Part of a small language model's weights.
Training: a variant of SOAP for these matrices, 4573 steps.
Each number is 500 + 40 x the weight over its row's rms, rounded and kept within 0 to 999. Layers, rows and columns count from 0. Numbers have three digits each. The size before them is the row's rms in percent of the matrix's.

# layer 4 attention query, 768x768, rms 0.0599, rows 439-447,502-511,566-575, columns 384-511
158:530508541454494503397528478594498557488540544492507485503534561507528459495486460468559536511474501589586518460544521502476516518509503531488449469512549514438468445514545515458515499462511521453414425498393461425499495512496552491488440485479518471450456456529501500535514494441503483460428538490558551443509468539506542523519513516514513502481528449451534493447460418488490450460495
137:560551553508544484625440509501451527463514494551529556475504461531512495505476488515524459506510524493520528475484509481507520461465448448528403467430520502619507509480501541500504469482477536552526494509492449484516446560451585536458480534474520534506523500509491442542497489483512465487477491402512481495467392470488506507461557580539593478483533463526494468539469562497523537506480
147:473536488478501487478472437482518592467508517528469454558503479551529442478520502486535593571517549567499498506456500403505535449514474487442515521564530468439486469512492458550511545530470437521480466446458465542544515557533465559481552502370581504436545463498480501481513567506477472529487455469479495508441524535503497455513463488469492465470476474441517514537557435524527490500563
142:462534530496434518531484543520532555465498522500516469529517519433551454464523474439483571504456522400500442585524538508484537505469531528481491542561466436514427574477527513531535522487434480545488495429520434550532473536489544517438508496503456497512518502506497483455515483521532547467487493481515575528511537471578442466491493592550564503500499446502522519443576498526508474528488
150:515494515495500519557512488433457530520492466473499515500481496421458538551515559517521440471533468583529495564505534473454548495473508443540483456553486471569534464546491442473428467470535559498430372404523500512482534505564548460478480501505499460420546426500517464442528483509560512518556573489526515489519528562475468447474508484482493458528436441526541594543504465554508494515567
150:546481475517434524467550499415451506486511554489449513584402492475494520478498494486522551471489487437435470491473507475528438494506501486526480489603519488448475599520474527528544530489482542433466509546444474469446561484488504494525529499525444542522503528529452557446501467506510526461465551465577581516462530496443569558474507492500458503513426512468569531475491578497435524480412
150:507510499508544549518466538481508532536500455481427530504474458497516499496489547504499537449474450432549487502459560564540519531542517526476456503494509482474564580513490456513446465494488507411484477529454458490472542498459556588503497518453482539481520453426461475471566399476510504482436503556505547496564520553524506476490521553416445491476442474503503459486561432532480555469496
153:530470513493557490566460496528528539522576509532519468488534460473516525523501456528472520426495499530570565532502483500539493549523433492501596525534460524491505454535505572549497470502544497540483633507469617478553523480503479487511521507458518447503502480474488572493508493465500458535525447545466520538599520418513545522518565509485522489517600469495493481513524517530470470463553
151:452523524418522457528539543521458491510476544506482433495529537510424498493498499501468511463489495458506488525472543424473457442484539579460484554485460514470452433519511478556522558423445519471494473408467528461524460488535450543490504587533476550534447553531600539500463590512515505474487484537435576420584534457504447524557487438512446529485497538543477499431506525474519510466514
091:516531467515505429542461477539499434498420424535504477567507522506571508433433524452521473460442488503482430515479464423533558476493463463504451612562424509548508521572494496511527497437507497507457527497533518490493491545468482493502482468513467527413462537471498528548537485466475529507494548435561503568563505521490481527437482463463456496435518514524456507450486613489533389531588
086:517520573460530506460501451520480453524503573559539511522496504441523516437501440500476523523530499628539492491531494527485468531488522518429478499597510521414529495573532531513492454476392505487493442411496471457502514508476433465511460478457570439533439517447424495506476414516494487491461540475521424510504524418517514509462505549533563562500471486483513501416475558427473464476564
090:494575469426572429598524494493542461399441615527500473500536427468548524542465499483481498467518500435497590539492557498486483427485463452539444487463464477596487452536443501465550567459509569480501460486537568484486481508436495496530396507504571450488456515441482527517488518496503586452525530448508506480523416528540471508521552551467481475497532500545573497498439490491551511474471
088:508476500512522504525479556527496582454544489535481517576426558482503529564517484471465550494550480531465527511550445467464524469482499506444544492557492415541510484468449449495510526420455507525504510448473528555498479564546476571488553466434551456467519491483497528523457591488521372459520458489467552517531498553504518513541534514459449512468486525437568551453483472491447491453529
090:487491553499487523484526499493497538463503503458582530516466553449486431488500443473471518533476486448473455492456486512508631466388524465484510511489440458561414459545522545418501522471418525503518507438590528533570468503563465463479511567435418526457477487493458482480496551493513479487498543511467467510483566421488457433526508516517581480462481471447467487460536465548516473508464
086:479467418509500521574448532460479506553485515484497428453495466507480500555500595475487593499511479455459486541494499464417553480503503420469503490477479525559506578500483490555467535520476528472528534471500524504541511499567537459460486486502458493492589399463497524466495479496565505562569543421530477496563492527479453492499565534501450527495551495523484520514560545518454552458544
094:499476449511507537496544491492489549496502528546550529535505509542512525498571520458509515474483440523452538442518542518495472469466468482493525523538559485499537547528470583487529537488491489507514462430507454513472500541482531499501496546470535538556428513487455531511394463482522480486512518430466556489427505546382489521544579517541444480422499476458569569455501481521495462481480
086:440519481562491517492489547474550508524481459485533529499491465511568483483457519471540465414455499437411515513555477537522508532519498563527471551552492556468508525453496545519574402530474468496503493483526489509425549489389534503482444444519512556472606487527432443544510443481454478474475459451553546530597506586483459491494471603486486504503446453505530446478504520557536495484425
086:471566519451549463517440544487520434563482472564593442572505510472523561498525474471472487547415486552573558540524526512494535506536491504528590516554550454460537522559525509567571512478545578495492571528546465498521476504507505581503433474531504491509485475536548548499453457539513455578494524516432482447501519472512515500554542468488536470478509496443522439444419591471457425517510
090:417538491507554493486472578476473464484574542488506441453570475504477504405476536447496547441492519512526503449548524515525471508550459601460562530456458500415484448443455465521485587468436555485518541479489517494550467467528495522479500518582511566560447518501461528505500575465533421557501487401455543488499430436511538483537516519502461533510547462468495453490502555493465493537515
124:528541471444550520555502525504483434568461550491515538453526503498568523443572450504478463446461559417428557481522441496432543482510396461460453484517505492489530499516525472518463504456448420574498502459510575489539456493451484469526450556547487559484448572460495575485482529457431544502461520480501475496485516470501501440433436537462571473404509458529465490460475541496489504502494
128:578514558461507502422537488625490529484521537479524485509505527507578475488472466467554558488496523596584491461541495526480527537497496528490464442505572498433503465516584513444520469493505541477397438458435453409496475543509585533493435477451530501436472460544504519569512471459489475485441539487565528463535450543542534525495527508519520511512545444458522499472420454509529470418486
119:524522531498540468592433508489445520483543450537517525480486486545498522535460473536490465553508524498519527480504493489506532421457412448536430487414515499631519509500505516477526463514500532548533493523484462479515427544494575519483454522490506522552495487524445461533467470457504472486467493419515492482457423437469508511444578570574566490515548423504512452525444532507519517494492
117:485553472498517473537487458505504634510501513524454471534504489524567430480522492474587597574518539555515488473486468424520524485503495507423504478550562473466451500548554459525512536554483435481489500470479540497552488569522484552497541533368514530440530476479504505450529530505461460531481445453477511495446547498506463482514495480447501484467484471427539529517519450530489475475548
116:447523574496426479495470532530535533478508502525457484492506527453551461472543503435482552501465482417531402581495503530491531504467509525488483537536440464499449561507580542504549451495443481542490539490566479563583493528487522509423487529479487507512497505503479511475540472525536537447490492490516542523474560484589453482503506607537589501521499433500513508413628509532523498501502
123:538479490473509499543508480441486519477500495452518499527495511408494568533498543527511430432535481592503504579517527469456537487474469448526465460530457439562546508564488468469449483485529576539418330449542500505492539536558558441505474498515479482454531427497511461456529515499571496476534566497562488503516472528455470469475504508491502463522458460519540568548490472551477478533535
118:555491501497442496468521502416496507482490528523445522591381470475510476469495494486498531454519464446430463494484526483528477493498460476522479482586515486466502597551487569495491540500464533473477521563443473473501572430471487516529501515503437518506488548510423539483513501505492531476462553500534583530460529527410604536457511504503469515530440514453528543444500553492426490481419
126:527518481501521516520478551460496495508481494498451534520481464495518509490543561497503569473479483409537523530423551546518495505508512522507432531520537453469529568511475475521476473493530484411481482539460492482464510481454570580525465516458503558495539458402432478516556415464515504454464503565512540457594548516510516453483534555408439489509463486520502437481537463554452534485507
124:547469508497577482544454445511515556534556513517534491463523473501534538515498486541479500456472498563572568547537479493511500599533465470507588496541478479488482488534508519555513442488561495521505642485469571464572513471512487483502532488470531466495506480480472580513481476456491453555566440543463532524543495418515539507503592500481536458523612457492512489502462527542466503458541
122:476525504437534472530502504535500489468483484549503448519528521487450513518498487523462549450478491447514471520431550451480442446510519597466491578483485507480455454478484486536513517439440524489492506388462533478513452506551464539522486562515500520547448587509604566486464598528522506457486481497443563449597532424497466498548510465535478546502488522508535491452494518463521492432514
# layer 4 attention key, 256x768, rms 0.0591, rows 182-191, columns 384-511
142:457541530437464518459512517573483411491523511542438494511439496530540455512451471507538491492413437499496510457454425495514499503504499507526471485465434560590474494533556518465489496424435481554520549485534474511498521577481446536514506425586437478487480521525563463458514536529489507458479477545501514450461503488408546503533483469517434575431505543569529497494492444404550488478548
147:538472502493525510493514504488485478572490504438448433513514530484491546518514472550526553481537502516474525569470454500483473458473538518489484512483505518463426493490541490432516392433518470490580531452506507513560552508477479571508473524469582490457562530518502446493467511527512525462565533539434471485519503463496489513473529502418544474516491535451531396512505472433508488450534
132:483549452511470518513512490448464496470558505483527500478532506441459505521516508501518503543589503493527542579522486445475539493449521481505492488487521528651462504492467486532521460426435572539531495438572508526458426439555515546516459442492356501482475544530553501581589450472417554489450559526563470563541503536484550438508503532508500450436485411480455505550517501458463490451495
136:560474577423525427529502506483517495558525504482463502511560516598575502467520470532466479443449551500482587462440530499459478552488544498521513550459556510478502489501570496491503407498552576503495464446445492526520525470533492514504516593491471482521504460475513465531495510442520521495494422487447508541513530411501463461494527516498560454534434519493490520510569502529485506487535
131:565512561515535508555491504461521499547523526452454475563575512452490498491551463535479478464493480489490428464494542498419494502476509456506468493452509497519496499506509548440514495461553394479574478486445457520461487410560497537469517456368475469516497456507509438548476518547479498473444499536527479488558562432408478445510531469480524490526471499516514524517454515572485482449525
144:443493472505480464498497493551529495536474485461486507555483563525451515517589525535541452472588506515514486494578501499483497453556485517509457590496525478468558550497506485472508497425479529485490604516488445517530555408485497511489519529434502446508469524477547648485433472537584557476510490556502515523502471432511525496436452541554515422525502415533438487495505477549472452561542
128:615471437522511508555520549483511554373450485560484496545589495505544495563418549530498513494515540487518485535561549434493500458453538492483536488414502454505539455440430554494503534498544463517495528516481582529484483417560504539463516543481356563517463493506443517450510465555460500513496507493521517501480536536468465514492560491452478479452449524426565515512476508508484519519557
141:443432510430612491436494566501479560445457511489480452530520468486526493532497528536544495399531500492498495377471437531510485450534562557537502454407548503456553501502459485493520474463515434532474558494515522511467536392484450490428462605584403460520536576494504503553560456490503517473498539550549534502490523471477476528512513491498498534617486540518505531504480477498501482436489
139:480477494480550523501461559458558557590492443452526432513559491495471483579452445484474507530510548534447551444452501540490532522524517497500482561491505462544503546551460506501521471445523538516552494491462530484506552428518527507444511521514498492453458494490503586548488454538457508458479446509435435485537508453453492569565535579495511505458449541494493427490477489497426420469544
143:496492558489472499534486546498461477530447452541523508512449547505479504513405555474451470554477493494449559538484590446507519521486477464472455484547488556475409539462589462525469448551482493426497480503523481477522487504512439531458543523543551455488441415589465485573508544474497525545440511462596477480465531516584505495557511476482465498532510435542523481534499510527456490539525
# layer 4 attention value, 256x768, rms 0.0761, rows 128-145, columns 384-511
123:530467446473473521489526513465529449466602535446469507517484457437522470492475529425487500472561513513579492523518585577499513441462451507491502451496513539512507499427467450503500455506487518501541501458490498524473507492462556563484450465519461412560573545526508546519464488494471543519467500539480561502482508508418534526506482456499533462480547542533544502507513494501478426461487
122:451482492534570517490512537523549516443580481497585540419504528427491424549488534496534544545456493592498566499480456487474463547388496511465479519473451513440461474572562478428514481418537548549439501427544552530567469489483512479431499476423585511426461443467508587490563484485465497419511545500479507433479541534503437582513527423577484457496487471464494516511490439486507482541477
122:446458515493464511460463493476539491439515465502413581512506415531553482450510493442511463487531568519491514492551508523466468542576525484514534502491511560512503487496502479582497491591520517428522519494537570447528453463545483391459538499528543516584532530464548530533438502445495480539498474561473495501534511481508504507497557462447415463463464583549572542489502510460461467539554
123:542409501477533514501463473483426404483541567435471467493487517478520583493458559514518554529529554487418470458485473553512440398459477457459505573537447522513538510525522512550498464509508464417481504462506438497511491468523505466501511526464475498473442516535489514504480507554477514535573482563455522484441548481526486502519484587492436418473442534483500449550490542441467482519478
121:544516498524463514488438539506512557520430468511503467549481557456485485480468470455473533504465527466446520492459554417493535457386570545529520456504487562538478534524529529478500473469519534555429576543544541547528508467471517504535520516515539475543559472463484514521504474535470491466499568493460506470487471515446487456487500449463472564523501456575537540444536454446497533526496
122:524524471520549581461454515537586507510517521383548542469492553468527537434470492493493503554482471467548498428563553501476535483498514476494492551419525511534496405545519464509519500514515464498529477445456412457460499488479588464508526466534537461542553503507463513544459468545520492454455523557551501445478520540548474571478443452493534484463447597474554519493488474469427460521500
124:525498490532461441568494537467443510507553418511504512519542458537476590475525496464455470531522490517486501500451573519493467510538494540499471425479612494490463557522500491494461415575540554450495519530509530396600538453493530478537448463536439490509474477473502530501497519535520478479515492507526538460552454526458542525564475538514501488511486534474508521508504407522435455481540
125:524451490503486560431530467486597518471536470447542505530475504468513538516478462464489494452511494487489482493470463560505527467509501450508498496523538521501482471442499512586533499484492498501488516504511507487531499532539425516450524550527451510491512460548462490472523487528484595548519550506477420525501397479508554376486533636564512563442512587461505490451486427489479486498562
118:523476521436501506541434452555534478473544508595488568493473488511506468501461461551433460452559505459497569502556518578494491528526541558506502495444465494531514509469493452458472551548550526491518501493532464532481483513493531446464527402480509534475432545463520550481501490500493498528455513527461463593534400479477511549455437454418426445476486502530458502485477512558432424540512
125:447487490507521549550524522478478566483459494541513472598441454500484509436491489422501541477529483506459501514503493455498474520526480476433510518519454540573504564547509460532557490436525419544513484498436492520435514519471472499450478540480478529535549488455583474512493480506496503543531515535522491500505508476459429487499496501546534487506489436417534443562497586485509496467483
121:521500512493534556512468562451527466484558514480546494611466605495537530466485504543533518504473507545574570492479386439490491514569486445539498505423505540483485503510401524501463575457507450504452454472506581489457450576542554533477484520471441483454535545522491536499504471479522508536559479519470450522520543505474479523486495481493444499496501495545423540469508499511589499505512
122:468476492511451559448464521578479408493468457485485529462525410465527477559552453515546559427540483535555494480448552557457473508536539514534500428520417553489512485506495451517513478504539514476553508474558532516562488508458410473472472452484469563459428456500473497513474597520499498471572512493489458525511468482483594469605554481476432510547531456480457465539583453464500479535532
124:527417534531498503475536514509471471552458487505570521520475564481586460499500541479508491460499480532451474532520527509485525472465505418537538487512572516458505495523527487510519457404491502426442487574524515561483454513510546513535524448527483393521447431432463499438522566454545524546497511475532476458386522484560474474555407540533469416499446442511529471588609482523546468470546
122:473524500482453582457543498576517558492483478528540442508493506474523489510417476511511556521471468493485489526502437457505519529535495570543500522497483489503416462462454431484470389467510465468475486469500552470480514469436471485449486445475524382491534465511470419491512508555494527459452468488490574518469489496485483525481525512500519550549497499508525576462489523513549503549522
123:490554600542457458520493483546516454454558475477565501449541475501463507462495448583459505515475547351545503473486522434505484463539511524478477533496519484493490487511580421520501522537435528506534514465590482474486472502499544498513428563479516489424527493510423469453491447496484502519524510474443575471499457492523513520536544474541568539482448568442506515429572455608497449567483
119:488498512453521491442480523505461487471484507528483474453500573465446467484463491465517501483460575516437476515550559470460471591479471480468451533508470480544562426482476511476513517527551477585556475495559404503495536487504511499473561468466428515525377505464508427523548462579494528523517494529512498473551440490544555515463521398498512491498447506521493526486422462515434507475538
120:543460550465487482555468526543549529453478554519440477435503485522487495566505453441492497496507474458510527493519491532507489510444547500496609504506556446514482587472462544500461502552479518474492453466530494414474488522448439498458503498416522558527521492536436433527517481557491507499504517492552458502528406561544457539409577498545473498551522441487549535534551487527514520531523
115:555560533504461424518527479537515402529535504424438497477555492461527512537543569497502532496507500508530454482591532496443451558493471436482485608480473490477402516492474551498490538485508489500516520424512550566514529505489525543507431489544449495542442505457516482453490474513493424554461543457460511467541562409508533499461494417589502538455456489551401495519546491498414571469515
# layer 4 attention output (transposed), 768x768, rms 0.068, rows 384-401,448-464,512-528, columns 384-511
117:477485483496480459505491571515498494508456505479522526469475494398481589564546433537408488467510427529502461561437485449490554564478482471516482539447510539454499508495493528537498447485486488511498459459523545488492483498554502478471476569485481512514524522533575472478522536502523494450478486553497459492522463489571530558465522611464489554486455512452460405496523556493580531492576
115:549562537418565470442465524509459478481465514488538433456507491469510576434535493510468477505545509473565485520527484534461486526477527510535489467487485487487515466555527459500462514481481549482532450511495514478480566534486511499472475487515490538503436599551503499491525502504505507531497530470493545527606452510523434495565506473459509520502453495488483568482515540526505470522524
111:539488513431476446514435532481525465562496524486521530399454498457467520501470485518481449500515446486471386477551505554495565464531530539489453511543541473509494543483453482515477495489469439541567582553466524470505566510518569511551481474511419504530568482526497465631467466462502517474531488489484438468520457532466509445511461495506519455444503455500523565513528530555451485540491
115:502474547483482496546496538557617496541468401519533537498531466512464515488460512435433523484555448592509558516593385523479517512559467459525521543435512472422541542448561488502481545448459493527561438423448536487536544488481493582493481433537487454445474501538463529429493560563499476540508485454551438498502456528445502496501543491413501520479497515482462543500451467540539551465459
116:517462479512526483483519504602530517518523556537501537449500540502472496450556522551494528484455552501463444470515588474525498499463471511435450532478544468528476534463471522458494509498531578472565441514493454435517522551539512489525483515469501531491518506492545544473524512539520473508448502487544423565531442521496542527549499581523577525507405488506537457496537549447514377492580
116:499577527441453433493460505527509503582492538545492520508490541535469513510462454550518539624503470524483520504472384554497483519449559518545536544527502473509526486449508474545418451559467543512485495484496538490534474454509448483427474485481533574452493511512536527482466457473543519534458520532437470494501427468536523521498528497495486554435500489556563475455500595429516470548476
120:550432515529531447451546532467491477546476466488496495462489523475520561499497475519470486503408510522599548527471504461485503554540449491597514431491543528421441521521550612527519442585504561471495514561529550536455489509467511482515516528478483543493550476439542462458520500458474469507498544465496464489514508444584450502457424508531523546502544462497505529552448520507436491516507
116:493485473441503469560482547518446460449448393463479585572462498546466521542437503492467536474417437507560462471483487446532461428516510506537457501479451533556534507577516478521586443533498507544532474481513515425456418517575511473511460518458585491503455522500466456530535520506494481486425500461441502460424599480486514552455487528526475453480416481528473541510498498527496609567475
116:522510490529553512524535499529481545414489497497442503471467472493438507494472496525472458459518468544565484483450460436490504565516549496513405483528484516489484525469584534423477413538473547502483489445450496506476555578507473488531526565468509503497493414508492498493487494512521436610538445535465503547554460459515577515509489546544510526499404521443537510481502472501500478442447
114:567499521518577484504504475478467502499447539468473489505460508446527519549512491538491486558570474510471448506489472520459569539498549554573491516482413489470520488466527564474427582485509519538478528520447443523560461472412512462480519481500433508484553546494539527503511519506526498519391568483492485469481502529490431516432509572478452429468517512481490495482527488529491462539448
117:467481479501494527514543449471478470565521452504516509545502561504538497573531473527536461451480546532488479501547554483518520534461486514452472424509523458494530526505433528582551501513527480554456495490478503531515494474486520562509535548540532496446407428472493520480477488459460539485485523482509467498548511541528492508536535499464509447554501496515566561525505448491505553511528
116:463446538534441580497520505514485539526472455484485520538522510525471589497465574487576527525559453498548427491534496473532431513520476493490481495482471559463474574407499593525457519508506534493481535528488522471473519488562460436483464495483505465512545517513521510529549506522486498483462488499519501546472455509527468557488464420505516491520510485468497501550489504433498533430559
117:456608502509516494568530529519568553520531453492479434531510475479489524516526536483471504537526477539518507539533536463529582504435527506491538544542506488477475488516485517521490484454523500531499502478527513587462585530459533510478511526540530499426469579478485521555477451430478519520484552494468527487514500448495562541493538530506470546508544586538457505502522449521440513557453
117:516363486519464381476505504519477481501486488505474467485554519556558537451484498544456520438452471402531546568449606527463440491438481468438510532527532497546548464526476450503486506487476458495546481599493527521455439502532476446531512503506515483516496485551498488527470522556543508587489464507528406555557447488472540570451539543495457501519493466528520549475457557502522494543556
119:531453587485494533552480561524549512540408528425533537501489520530518507554527503527442532446467488554442475606484465551474447551518451522423494468455476568509548504588482467508435470502463485485485455497472468552499612576468575565488493518475536487520489546403489575465560512455495485437458475425510525483445525475449459547547513493482502503455494500533592476555457536498495449465441
116:557502455544482558450531506540463511526502528463496437519468509416484465525489467442572503451480497501467452483531504535495536442507519567552495474496639501542541473508517500452541491520489518516541501501504492438562500444595476508537464528470486557499488436500504483477549484475505445518477437516458526496541556487502478438439498457464485460530494540494514516462492478472557490493537
114:505523514437530545499466488574533485522489531496492466486442474483550518522508532453557474488495543528532498636496529509414447470416510451462514499494475547554490491428473453471515589551511502566439522449529479489559478475496552453485430563443484500507548493507558525511508516493517470442486470520462547527486478528469452506542418497536498526467507453443496531545473419514516479486503
115:532496517551500496502490490445553541461510436534484466452542509576455496505524474466419556478484488470509537503421573470546411566524497538456467512493469516485445478530486582540478482537558533480586488500534565495474569546541504493499537484506475490409492442504461465481585540489500576483618503613519446522465586451492442495498508441515440444519536492520552457461530528584525498484504
125:538539497506590490520494458528534523524524413490478504510530475560536479466489532489576479449459495413446508498538499520495579505535524484475486516507447413541578468570501496530502554517524538487448529541457496504478487569489510494508522551510487444439494463482467468482527441487477525501566528433530527524499563491476418462479501384500462461498480500525526545532476452478472517522423
128:474443504513410552495541468483503521530478469500446510494511456501473451527528458489464499470471536422478515453457534577483591457577503493511538567497513500519483503380527531513437501498537436530504498534480602488514498437529464534484541482567458509490501462486478396525524535496510500457501451478485521516477542526446574468470529498544508475471495535520582469453492576537509509489492
122:554532486537573586548517518532454575472523510507553444543505512526510473489518460498482493560491604467495589436439464464520469471480509464529516513522519543463527428492435510454562457481510522503454471442501468530472505485464416538525511501513480460493469503537473495395477537494512530549505534508539540432474506442558445524483486462520515547539548520467459501522482472468515518470461
129:444565499485514557468446476492461555492542536489506519531441514542477470459505454598504477545417483438525544467486545489472467520470567565504492443505524413568487509602446494534558440513509558508450522544517450518499501521581488490508487552442516522499509415475444488481499534512498496435476525527483496485485448485617545441516491480512563438565515437532505477538529498499467432558546
126:505548483409465546504493555464451395561513441498440477468485404508524554537464518467498492483531475509528490556513461571538468551535494497481486527506513533466489526404467434536457526551517440488490459478583558483512503436516533542423470471500498515491578552472469489480504519537451525539548438495493517502464526503492469487461485467460430466481524546468443588520460470569472576442422
118:488411467513525505510559514496483502522481494445467520472498427531504499540544506499531469468458560432490508555508570489520493560549504529473551469488500503523501534513500501445568547433511512462501543549537470508466522575456506546515496483520489471536530494496495540524457488423488512530465491494550514575534492474539581471530427510543504476526413463452499489534518431578457547465548
127:500548521487454464514445439529520545472502517484512544529552555455511453422476505464592445504534497478470476480509529550506521456462554508468459485502527536568562501519469461457510497439471420531490460417471490481532511507502459486477523477505503467468496512503471531561497499518484488509496568574476497456546497501410470485475518503540504449538492548537493457473521475504523584463481
121:489544534545492478503491456406508480573458518519500448421516501471509505533543481495536474550597569563439522625517461443478477549497466497487503434523493500485474537522454449468492485485484513485459535540468499560547545466446477489461571507595449532525505457495528476395448521448479496522466496518516456523561534513470444548519550401431519523489531576460553480437467518483571421464549
120:487466540566514471424496476455515524545511538454529481450529493531507506560566487410425515518483473473427439494517555558535497446463458512485569520513509483538524448507480511540469581492503445509454519514520566458490518492507514535517512469494487515496546569543531494484498505494518525481558449522522523483477543496495472516470515532509458532474527495543525421509502471494501576475540
118:536550461482426428386490556579460461480556462509494527448463507497468556502534496530484497515383534469520499512518535511482429485467466525503551509555546538523517488485479451476520425523569486477465470463574489466510499546469517542501452442554565511538517490623486588484439502482494539427547496524527530484536545468514496498553525474540501523495462471559457523519515462491528555463575
131:498514512506467449494508522535560463499470526547461421462491456424450521438512542569471468541532391471498511492512522523454566467550477486556626555516470546446512515509566497427474477539499474418554489504540436531499559466527398424477492452500484523574580586484526469529528493534495489453538487551429543509443494533478542428481493494551500592488511465451511470475461512566512474479497
127:580536491492556435499546493498495566498488514479494506496503483478526468486503497475407494571445552530499510522502527498540524542515513537537513516495523484408483453558470444491466510505508442493473453577518473490518515507534532556483572583506531457445480495524461522428472473520455481542576455483483556512540567459460464436430557528460508593475571480477510643474474490574586494514478
118:568453490483511552435499511519485489457468508484522508511513492505474452499538448490490505478480551518572488529420457553503400510568494536480466476376492515531507495553504468415484479524499469475531453533495476406523447527510424480514446569408455475502535440534510441418505563525475531446516419437490498519519485516464456504438568491430445470490470414484503466474394508490510593486542
130:512574521469553564493492544541477468489471434466472543574469495472491494501498518413514496480546513567517514452502461592530535504566486488504483494485457525511452499491523579460497534488485503480493488450454531491550518527469553548486569509501439536534456420413459529472531464504445473429537561432489543467525551489495428387521490475554502456474531542491493442518543516510476549431457
127:492468424506460443465511472475493482466538487509448478516555474531524508453429479471612470458490458532498546509479507429533584501466640454554542480539499430478482458480555595515553527516556470491504492497495542511470453446518479431481517463559486524493502430528531468496500528502505495507517592506475514542486496494478518451452505473517467497581519437472443470432559479468490548478465
125:456556501468504417624459544488488488514537505518519512502476563510542480457538542462482443494560516508536516456508528488472397507530475492514496520493381500457538558518451499516478470506507493467488528554509534507425487546463429495543487485515512466486562507504519558484456470528492534496542531448483462501541463460492519594541474608497511559462538485514475515484570485540416482538453
126:464486486576420469460468553468427514450524419431608553511526531539422439473496516523478509502504532499537553369509493469518526525590507536457507457498497474534503504517464503512451462502487540453558462567516509559449519454493480593518573411578488435487495457486457541495493528436484498559576442433529541478514525392499474494466527499449521536508431533508525462392482573509496512561421
097:465493497529496457544512597526539522492503456474501560558426523512471599547517481435423568470422446496593542503481573501520489463497501491501455532496478495544568511513493547535458500484460478570535524467548491516540517492482485396494559523528514480496516558465574519544486535527473506467504500495507469463443552559535522505440535613521440519456477450500510442507538490509536502522482
096:570510491440442490436499531542508485462546537493503457501436456421459532543467484467490602468536483514548454462527452517517471572491487470531513459417482447491417518592489561462454507472423538447464426474430531499480491552504514514599552493499476440499443572533484484504592443525510500552473448490465572515531474515524428523498495432581486546516521434466496540539523467513530492492507
101:550478522493428456479517540460503455597457517524492512406455529478473521503461420524518503510424439507529460529494444471509526505524498539509456475554487425588506535521518487501465501482479509517469477586502470491547485508558493488557509512469437527578538464477546532532513506559531443491506439515463474478564463489442457484412508505563480504484526481507488526520487423489459526519485
089:479474550483504497524579471535616496488483488526483561571526464520459528508540496499500508498557410463516550546470444543524589536464528464504509520481515419495458527440526510481480464417448423528581513400507461517448534544485563493510532394535464460499528507485487490498520520568472473531493517489542533538525522537494492532440503517466473459471480538400482483525474528575513550472481
094:488507564562488470528558452516483543461503552518492449437499557506507517457532543490469508527492547444528428494501555538469480544489529541492395500558553477525473525506479560436456561521490523534540526484494429490460518559527499469573507542493566513489470520525579553441501568550456518497492496501531500557558456567498531505523484557547587492527486521477559446526491472388437392494556
097:506553575450450453472468447584518538519415537506440476455476444514496535506529506537523543557441519546496436520462400535463497524504546456503516505531475425504548446484499519459446509446459593434529476496499518497502467473537483512486461513482521518488486458550492563413494498527476555463467515466458521538482443522478473507528477513439516507478476463557469588498500533414464450524443
102:528507568471497495479503460531495508484553481533536447520428514450547494439596533495453573455499471502600548554506585557472498506518499533481525514442490511489543536530503593540484488532538529530533534525528453502457569507505497521520504456547532565493508540446498496492469535512393472472550515421531442521547499573490507535483522532539496510485492526515528504555483457507433430538439
098:512533473441503504501471564578491535483485413484485548531444487538522538508479576447497519438430454573590473453575520527528457451527472523493470524453458503543558540554521492455507450469469457520535446526526544418531509482522475437542467534502707511418531522540470523538555478505503512491509486460411525537467507562423517497452501448561495484505472441579481536522490442529520551479444
097:482505495514550479567582494532458543458498521537488483513519464526496429492554476495522429473566473450533504503502533401505530513454563485374463537497494493505487493440510472509558446598557531520510547452455488508524512515441458403434501576487481508487481492536473491531498481529544466488552532553460483457486464482493550569457574509507484501500454493477480504489542482482555472506485
102:560510514517552484528491428462433536463469599395483513505515440423492416504521450561499551556565482540523485534440489492533507488563495513554479455486483434467433547417547529541463559458494567511517506569471455548511493495474484504481503532501469434559482512478504516479474534514464511475421561513478448413489496555475481491404483539557457497470444496526540464473498535515492501508484
088:503467527446556486454506421503455503494510481498492469493522579520561538532539488536500497529507545507463520500525528454568519584454475529484454425535505442449494516484398528521511483505454454535476519524432476510499456490511503471498485597474505487466492421546517492509503571505523517442467471506465504514546527548492515548454577503520587463486486497476543496501529427511566471475548
101:521505480573428547495536483476480526545524496497511471568516544471455532507556509444566482530543566499492468566462477470486466566486575474486410486478513579501510560482521487493522533529520494579456543533450517514463390462562424460496494476513446504536491436471527470554483454477562505469486464447494496552471444521486454550459471453498508518485466457520485439523491529536513519518558
090:477566420542554495537523525542471511524515466484455485486505526527440556422526550516495484579449498558495515482543500463471508485427567471460548543509507511505494547497532465514563477578500485582565464558536516537532575502445508541414507514475534589482431490537459584549529456437515442520519505536484553462443489469486509558507533450520393524541531554503381575499545495541521561501411
092:523431413548450438504504492567517497521490571453472483508529578546525540495465535588495452509496521490520547499389524492481485516450485528456528477537518538557497483585453435555540510543474506533489511547475515450479461517540451456538482547472501529483491442532452480567516519557570508605401446575512505537563510453502505577486573535490447512594498490531526555463487515566505512522502
092:517419523498423544484515534507533589513479525481472495477502533493537493485526527498436457539463484598443451560527500511513501625525503533452507538435499564484502528607599446549445485494461575468520451537470497519519473550540515468491575536541440543460515541403508472475541468513525495455401510496523498509453520455467483499500519478490515530505523499623530405461512519486498484478409
093:512478477518476569482505446534508548488526531438502454533508465493408413480458544448500546468528451564530515498598498465548539424466490500545465481456579475518506509554475442571443483510477492552504431494520475443537509493523527523506531511508529489492475439418435450504532469543479481493501486496512479489443511513569494447445540465518447493531495503466549450469548534465527503472543
096:469539474531507588477450515563539526513507478544520478491437477513586525515573551439508560370483582532562538592494570620445569500520532405472482530469473534549508470442460502489533529535589498524474521497511479542488478503461489495433447517497446525503474534464558519435497482468520505478517505525432565518479521587502575527520511508525481448509527487424511473513486500483504502496556